From a checkpoint of a small transformer trained on Wikipedia.
Size: 15 layers, vocabulary 512.
Each number is 128 + 32 x the weight over its row's rms, rounded and kept within 0 to 255. Layers, rows and columns count from 0. Numbers have three digits each. The size before them is the row's rms in percent of the matrix's.

# layer 2 MLP up, 384x96, rms 0.164, rows 375-383, columns 0-95
099:142107136119157083152103114143147098164053212126169157050146129084146073131133121158106113110152137161154078181110147099077103110122184117132121148130112123090131138179144101105117155147075154131165109105156121131078114134143130157149063120041165124109125132159150109121098170207090149151
109:167148117127112204072213137129114159103090150172116116092135175104123125128075172122127185158221176141079129204078133129103109084127130094160117140184110128109110124121177114170126127118166111161155148118067089146124167070109110143116099127143127115083129150163133105145129115138087146164
093:117109123104130148106113179168119132128077062137135147029128115159112172086142127085100173074130190148105128162163153147203084121128117171127133102128143132176107113131164117133169141139116117134060204136163147153133075113198146163118095210119142159170087128102127128126129104117134116142
097:103124100164125146104202141060147136112115064117121079181183068125085115158093143086140138154122120114111092162158146023094091093158109149118166132153138108122167067102118077154152135125154061110136160130163108160123124100118151126154058128129143059136119121103150105127109107148109095161
093:118175124110068184183137142106150137180124098131082155133099130098094093092115175157122150107173081076130111117131110129159121096139208161098088118091159113122099127121184123118129136161124146087138137153167123154094107128085131168121077139108131128255108077089151126126168102160105115173
110:093099159115114191127132139079147160134127065146181101089169098087154181108125107125117083179093122126111101172163122177132128130119106122171113124157181163142062150123136135129090146154134084113105111123077110122202184155165149093115138167175097061098105130092146070110111158075078121138
106:137122100065127147111112091105200161136135226146102148135108107083100202114102092144133112135160090110088128162166124143121104143087108147128130131168111117072120108116136115104173149115105148121146085142109155128081175076093184136058119194146156111151181151075184084133136137113112176115
089:091163071095147090118168125146076185095129119145174121184171094143155114166115086092114092070121137187115120118128129156203153082100109103124117110141153076173115091135137143126151151119125181124174133108088170122111141104099125118104145137126076154192178150123134150063083166107066080146
081:125142109147100127178132137135107141154097159116185139143113134130144158045146138114076124178091082168098157153195120102061125154138100195129110175134137177172039110190119150124133181182092123147133187148171107163122087122106112153130175145099121127163092111123096175115136108134167143120
# layer 2 MLP down (transposed), 384x96, rms 0.149, rows 375-383, columns 0-95
101:138171103128137138117128083117137124180171190132149113131134105158159173109161144135146206140096122083127146080201167101095127115114112180112138152119139067164145133091104119116092149158091125149115079081126085110124139158101149092143152189160145123134114071075155132166135149081200076198
104:110133135171094118147097070168110121175114137142168087158116092069132123131189102168119136170125109147124128147073137145162079147111132100154069165123114073137123141051125092142129177110134147108166113142114110147136150199107093056168118115053119128145134073101115178054144139159153086111
099:137151103145136160081154113196158125152134092138122083074123175139128104180114068134148142131173149126116166120156140094196174169156134106117106147170152098144122139128179064137138170207152149130138101134097173119118181171148180081144106145168127126189093123207166127110131095142086152117
088:152086149134124100090144091107094126086117096159128172166124097214184108170174215144148176095149094133091120088110124147128149117124124176125098101086148159101131123214105130096141121143099102137139102093127172122133151170086113180073149097062143096142154150114120084095134158171116080125
077:133150136164123138064165138126140094086099164143160158118160130157136179220141075180182126127090144137140155141091103101135124169107079122095206085129113129095156091104101129137123142108127153179169148112079119088161136116124136121167170147129192117006140139155120096123138114129132148110
099:179169094142157167144109169105150150135106126157091165130132088104108147145092086173084085132114128125125065126151122104119075118113148109111119189121138158110103141114151122109142095129110140139150164142111162196154147072108134167148066098246109206118118087103154174127061165149143123142
105:109087166110204123059184105104128143095150084129142155080168130058073104100185133158076088153097151104140170158144187152123090130133101158121142126122129146137175192165102114176162115123134154123123090144138140100140083124167174085152172121116120142117153077168131150182139110146133136194
094:119160151121202102145153119194153057160118126166134151132180180193101156111117179116175129135091069148136148134103139159111126145144123102173122180068145111106131135122170123127094093163159118166119060164109142130117099082162106162140105090092160129188086099130093140137155056138165150100
078:182056122149107175119080140194078139093117120063101116132114094127146165141099122074121103128165108141138125141119142173063149105072097128186134109180132099079155162115158101147153139110142114134100171106122147114167209103105161040164100130146135095128082114075121132069135139135133122125